Each number is 128 + 32 x the weight over its row's rms, rounded and kept within 0 to 255. Layers, rows and columns count from 0. Numbers have three digits each. The size before them is the row's rms in percent of the matrix's.

# layer 3 MLP down (transposed), 384x96, rms 0.124, rows 197-225, columns 0-47
095:137173188120122089158156099112112122150136170185109143130157160128120141127181124114103177156149138098097150159147173086163128148186164110113081
097:118106108139077143117115183118115181123149169097171162151161132114132116130141077140147098117117107073084133102127079132117098179111144154077153
098:000099120160121152072124144111142136116106166156088126127153082136055148051119074114174159148086133132193118154127137114108118113131108129141138
091:086143142102149140116150118139134179136131140150132099125142114115124102130118093097062063163081154121165075099081114114161142093098101117133130
087:138143082079107093135101159166125125141142181082099141120165129167099150085091180142107192130080133147121146156134110089120140099156153128052150
104:168067095130141135118161094110135184092155114170156115144191128184140180145142136164109128141123102120135090126143044089127077141136127203212101
109:195138142149093129091138148135121135116172146127174153095092090158127172154159148137151111127131092145140110072171115108073043102132125190106103
088:125145078085150095144095168120095118166135120128115177179120147181111114090147139155126112139133120174175140152172153107167090059180129158106129
093:252187149124161135103124105112100111092104173103141121152117157113110148127104131154113090162167109097139102119134071109120105145096181155139083
124:059115064174129141162160106145129121116184155151117130123139101111112144169171131064102035121127172146111090102104095143124111180167131074147093
109:200090178138159136127133116124117142133167123139149145105138154120112119081102134089102191104167137101105162094120119122185082097127160141120050
091:117152064059105129152118155136136106130141096124142134100093092166167084101167133183168078107206133163159113132104180180117121114155058143147177
090:102123133171099135113122108112083127156164091144127138116173203120068143168173132128138133138104063100099095169188215111143062102145141153110108
116:155108109124159105124061130131123075129142108113123161145139137119104106131102139136148099135172171147119147157090118135123148144085083092152228
088:186108109120125134090117113121130121131121030151081136132171175159113098108164156109137158124112105043106120154097131129094149071126116118125078
089:135166064104147158129138106203117124174076138090130147118107145139148082152150196091142149153117070101152141094104111203099155111109130168191141
097:087164092141109154147099148076166107103110115102084120190128124086101079115159126091123138130144152142122135163119111161085114098169147047062123
101:089166216161097129155106067148132097114182156074145099087089146107076157129111136124126108108088133160117128120137102127132089164204139136091114
107:243144136112169149148117090132136172128090096092175105121082132121053109126174148148152101104118148136165147141164093075123138116162095117147145
096:152133147121157114067118096118079144166078121123143126107072127157119101178093133158120104102115101138095054101106148105085111142150168116116129
083:167125096128139133086133134145157106122132118124158116157114084138118157145137179090096136111081163036124131096129165180163082127124067122113076
122:149126145113212161144127121033143119165144116142129167139184128143148165109126114098156094156071193113079162099121060163107107122169137120151128
096:182121132099177137173076117132117164145128078097140093089086099149169145134164146157106139073098187105102087203144139055117165086160211098097121
107:205148159140122119176139108124152162102170116131148127123139052126139085147088187107155064157094182108108150110141137146135072088115081116078151
086:244136138127162158085143175154099154119141047111167114123097134115088127176167134172099113130107120103115101113129153112175137182087090122116112
082:255152160128160147077097131143130127078135119163148135089127137156087136179112131136087077143141143122127137072121106097125107163090135124065148
091:086095085097130120120085129097119152177087141132159120136120143110165119114116185115185090156102153149158112160126095155144062089110116131126170
086:117111184112118158145139163117175139174176092126081187120201147097127147097159155155139091130133124113141145137118153129130105076160114114121122
105:110163120131120121045158135093094114108199156165113104125106097218128113127123151152140148136171174198093144156145128084124133144102137123142171
# layer 3 MLP up, 384x96, rms 0.141, rows 198-225, columns 0-47
107:154150116109147111113097072123094118108125093106139116146091195135139156124127188082118147119152093158185118128136170104099175103198102121166111
095:176144100119122085187154142106142140129153106101125109102101196163180106185133164147057080107165094138112167090134111136170159126154141124102099
098:129116115222134123141023132088154057097093116128180106162073146150091131140116131119180153128139124135115137116141070121125076148166161135114130
101:127170134132083095176088146095081123085142135151166130108104151156118187187082164157139106165083138067138149124209130081108144148057198088125111
108:126156209205152116106134156111144117073128121095106144108114154158085078151154166118122102111097191063095128114101105133119119154066137145128127
110:176120112121118094107152131200101168157172125161164151056118144091166127113170138113129131071151159127097115126071070158141117174127159183140121
088:099121186141179083125047105095202082088124111116118132124108107116095169152163102084140130118138099125133188114129176136129099180117092150145108
085:166167146151095168127166103115184117078096140145159118133121143083139125108122165200051098150203120082116150113196118113143189142071185129102078
108:147126170123135171162157123113119118053143128102081147127153162122091085188164083116087077084047142011151159087149125170177112163090131149137124
114:109141104129137115060134117139149126130099106150123132174168192156165088110107123111087060149117189052123084120145121176143136127145145137133170
089:144112164199146164094125110143153124138105167151126112125108148161161146165140173104134109191118164120087125166160164105134084118066211159145145
098:206135180125141123085120114103136119140139168139084160140120092095169107165147146135148106130188108132098130106086072113080147125061106119163113
115:111136092157116086134131121191064118146117134128105107197110121165149189108144129175070118131183116141155186162198122098051137125162172110086121
093:117155167096144135130126161102138119100096203123146126090092091100136192136071101143143112082164131188139103078158120142157095140129159137093163
102:139112146088170146149134104120131084095154178079119124077145112138151163103146108116098094159097093119144145118104191080161084155093102081076089
100:089112107112150127172149042140118123093160179114078120147162131138146156147165127135114101117071161073130167146144126159170144154127103170152135
107:077177189163109152087127118149137139087168156081098138112091165131078132149144121083109121108122098141148186076149102081162099150084120137086110
099:129142102114124098111122089125109094128154153114171167152097138109070133115128142050126106104114109116129094149164099073113138160175162136086168
106:169175133114100099178122108171148068113142064137097170137117134141201140092088091134125162110148120138100143109191135077132119152130080088105139
097:103120197156112103175111111124093125124136184131073162136108142144139135116147085162118144149210133203128129139149060102122139115120180096093172
103:157130105088155105159108152193156165119159099118122163088179175135097149130129085124104107125093205073137146111156102111125200165137115179148152
096:084121108164121158131145147116161071102150121093116184141122137097162122126084119114143109118158085196135197070106130168111122200063047136142127
096:160126114162182105158205114113133077126181150091143101111148142156064137167170156152100140162109142061134123121155114201142139166081170122124134
088:142102123134120098090153110192127144114153131104073117126135161127111153161156115182103114133129146058079176131172086126139162155088158148168101
077:181138132169159105073084124071154152096125126144102133127149148147085129185106142155105062135145164096111140076097116110122082139126134169162155
096:122160175150065086137133153132167127124173133126098123116159122116110079149162118091047134131106108076069159077120184094148171146083114103117132
094:126119103162098152149060169176076097114145155112125087144071107091171161155106093152145094131109144129175161097143106169128122142136163096175134
100:155119106079173142153096055139133096130138140154082176134074194120096091160197094188126113122120142110181144140102102152149153144200136131107124